Weights of a small transformer language model.
Training: 109M tokens, 3401 steps.
Each number is 128 + 32 x the weight over the matrix's rms, rounded and kept within 0 to 255. Layers, rows and columns count from 0.

# layer 2 MLP up, 512x192, rms 0.293, rows 317-326, columns 48-95
[[ 91 103 185 189 104 164 122 104 151  39 114  93 112 141  70 104 123 128 157 114 101 214 138  74  92 156  98 150 193 119 170 160 102  35 115 139 154 142 152 185 173  81 135 131 136  85 115 132]
 [ 68  99 142 122 191 143 159 140  73  92 159 141  93 103 124 173  71 146  93 106 129 141 107 106 150 129 160 144 125 107 105 125  80 180 107 114 143 172 120 140 128 154 135 108 150  98 189 153]
 [ 76 154 110  90 162 128 135 115 142 110 191 130  83  99 154 125 165 124 143 137 146 177  72  70 153 138 112  72 108 187  62 124 160 201 210 163 159 104 108 144 157 161 101 148 146 107 130 110]
 [130 130 138 127 114  71 116 136 147 121  77 107  85 153 115 154 139 126 109 126 182  96 136 132 150 125 111 168 145 124 162  46 148 106  86 102 118 159 103 177 158 125 164 116 166 149 163 104]
 [167 138 113  91  78 155 160 173  93 172 118 163 152 139 134 108 137 144 147 125 110 130 119 122 167 117  82 173 127 111  80 148 128 127 132 183  88  83 137  46  78 127 112 134 107 126  77 100]
 [141 122  90  93 147  73 121  72 123 157 125 150  70  85 116 117 127  71 104  73  94  58  83 116 111 126 155 139 100 125 175  84 113 117 121 149 151  91 124 132 184 136  96 176 129 138 150  62]
 [153 108 110 142  69 179 207 113 115  76 128 181 137  99 133 130 114 106  73 156 131 116 123 108 181 162 140 111 173 106 159 122  79  71 163 150  97  91 128 131 139 164 132 100 133 182 147 100]
 [ 91 128 121 124  91 112 124 165 137 182 198  85  99 145  74 136 150 175 114 148  93 154 160 148 106 132 134  65 186 157 121  84 134 101 107 142 130 125  98  90 136 123 113 156 144 177 135 164]
 [156  82 107 164 123 152 132 108 106 133 176 141 171 103 121  98 205  82 189 149 158 147 167 128 128 123 174 117  98  98  88 127 196 118 127 115  82 150  60 162  99 129 110 100 177 112  88 125]
 [116  92  73  94 108 118 159 161 156 142  97 124  92 127 124 157 116 165 106 130 137 160 118  87 108 138 113 109 134 105 120  82 124 124 164 110 113 137 112 125 126 195 108 171  97  90 149 128]]
# layer 2 MLP down (transposed), 512x192, rms 0.28, rows 317-325, columns 48-95
[[122  59 142 176  96 108 112  64 187 109  96  91  97 168 139  92 160 143 160 163  91 140  89 120 142 105 110 154 129 155 178 106 131 138 190 131 126 121 174 101 160 195 112 128  73 105 175 156]
 [173 129 111 151 125 134  86 115 125 132  84  92 172 131 138 121 144 129 115 138 152 161 158  86 149 130 106  90 101 176 139 130  77 127 111 143 135 136 146 117 111 106 159 158 140 121 125 140]
 [ 87 106 159 138 145 134 136 105 129 130 151 134 144 134 139 128  97  91 168  73 120 148 115 160 153 166 138 131 136 111 165 180 106 154  87 141 166 183  79 206 179 188 133 141 169  79 144 116]
 [135 195 156  78  72 108 160 115 199  75  97 148  92 130 124 138  73 169 143 135  88 122 100 132 144 177 121 133 201 134 104  83 110 140  57 133 166 112  85 123 182 107 178 140 181  86  71 134]
 [130 160 123 142 132 112 204 196 193  97 143 143 126 146 106 149 133 127 143 106 141 119 115  95  91 131 128  99 132 138 147 113 119 130 119  99 154  95  84 142 108 121 115 152 122 151 147 138]
 [100  96 155 162 121 105 119 141  46 100  84 146 128  54  80 139  77  97 162 157 136 106 128 125  94 110 145 110 120 119  93 108  96 178 108 127 142 117 134  99 121 167 142 144 132 123 156 106]
 [124 116 144 164 129 137 110 153 107  98 147  98 108 116 175 131 109 124 182  88 187 159 164 137  87 118 146 146 149 124  68 143 105 114 136 127  96 128 108  79  71  92  86 159 153 110 119 114]
 [132 158 125 153  32 105 123 155 149 175 129 110 141  90 178 120 120 124 113 170 146 130 101 101 132 107 129 125 141 137 180 140  81  98 151  67  88 158 147  63  82 140 121 140 120 185  92 144]
 [ 79 115 207 192 129 112 123  59 172 109 122  88 156 110 135 129 110 108 126 170 133 117  95 130 156 103 131 126 141 160 115 121 129 157 101 149  72 128  50 125  93  94  81 179 121  88 135 174]]
# layer 2 MLP gate, 512x192, rms 0.287, rows 318-326, columns 48-95
[[173  97 153 135 148 127  99 125 113 168 146  97  80  69 131 118 115 115 179 100 112 185 147  83  96 111 178 115 113 132 133 101 170 160  99 125  98 135  82 189 108 126 115 151  90 151 147 107]
 [ 85 208 105  81 175 171 165 139 205 135 176 120 110 164 181 157 110 106 175 106 140 189 131  98 108 161 176 107 106  98 152 112 180 154 154 135 173 116 128 173 175 140 136 185 111  97 193  71]
 [ 87 158 100 135 129 165 110  80 119 166 207 126 176 110 155 103  88 109 151 105  43 151 107 117 162 131 130 132  66 122 103 113 176 140 118 181 138  79 116  97  99 147 129 115  69 137  82 197]
 [120 163 135 113 145 127 127 114  92 136 132 149 104 123 126  93 138 148 109 116 118 134 101  95 159 128 120 140 180 140 147  85 147 149 159  93 129  83 144 118 137 122 150  96 144 160  92 141]
 [145 137 156 124 149  77 121  86  83  98 117 149 135 119 119 145 153  77 171 109  91 111 143 124 136 141 117 146  62 143 157 142 136 138 120 119 126 135 121 123 126 100 101 185 146 123 149 107]
 [130 128 179 163 145 121 117 166 138 181  84 121 130  99 167 177 198 151  96 145 130 188 108 149 130 107 147 170 131 119 100 125 146 178 110  55 161 189 133 141 124 125 110 139 116 117 146  92]
 [ 86 127 132 177 135 127 181 140 124 120 152  75 112 134  87  90 120  80 122 160 133 139 143 180 104  87 142 108 108 161  76 132 128 141 130 174 100 146 138 183 166 100 192 118  91 202 122 156]
 [ 95 164 139 135 153  89 119 172  85 189 155 144  89 192 125 105 129 135 134 123 154 161 107 150 150  69 129 108 118 126 122  78 109 119 126 147 165 151 187 127  95 106 154 158 150 164 119 149]
 [129 143 149 136  95 101 118 140  35 157 132 140  60 131 179  95 160  98  74 100 132 101 101  90  85  94 114 142 154  90 161  77 113 140 133 130 133 162 120 150 135 185  89 113 198 115 173 138]]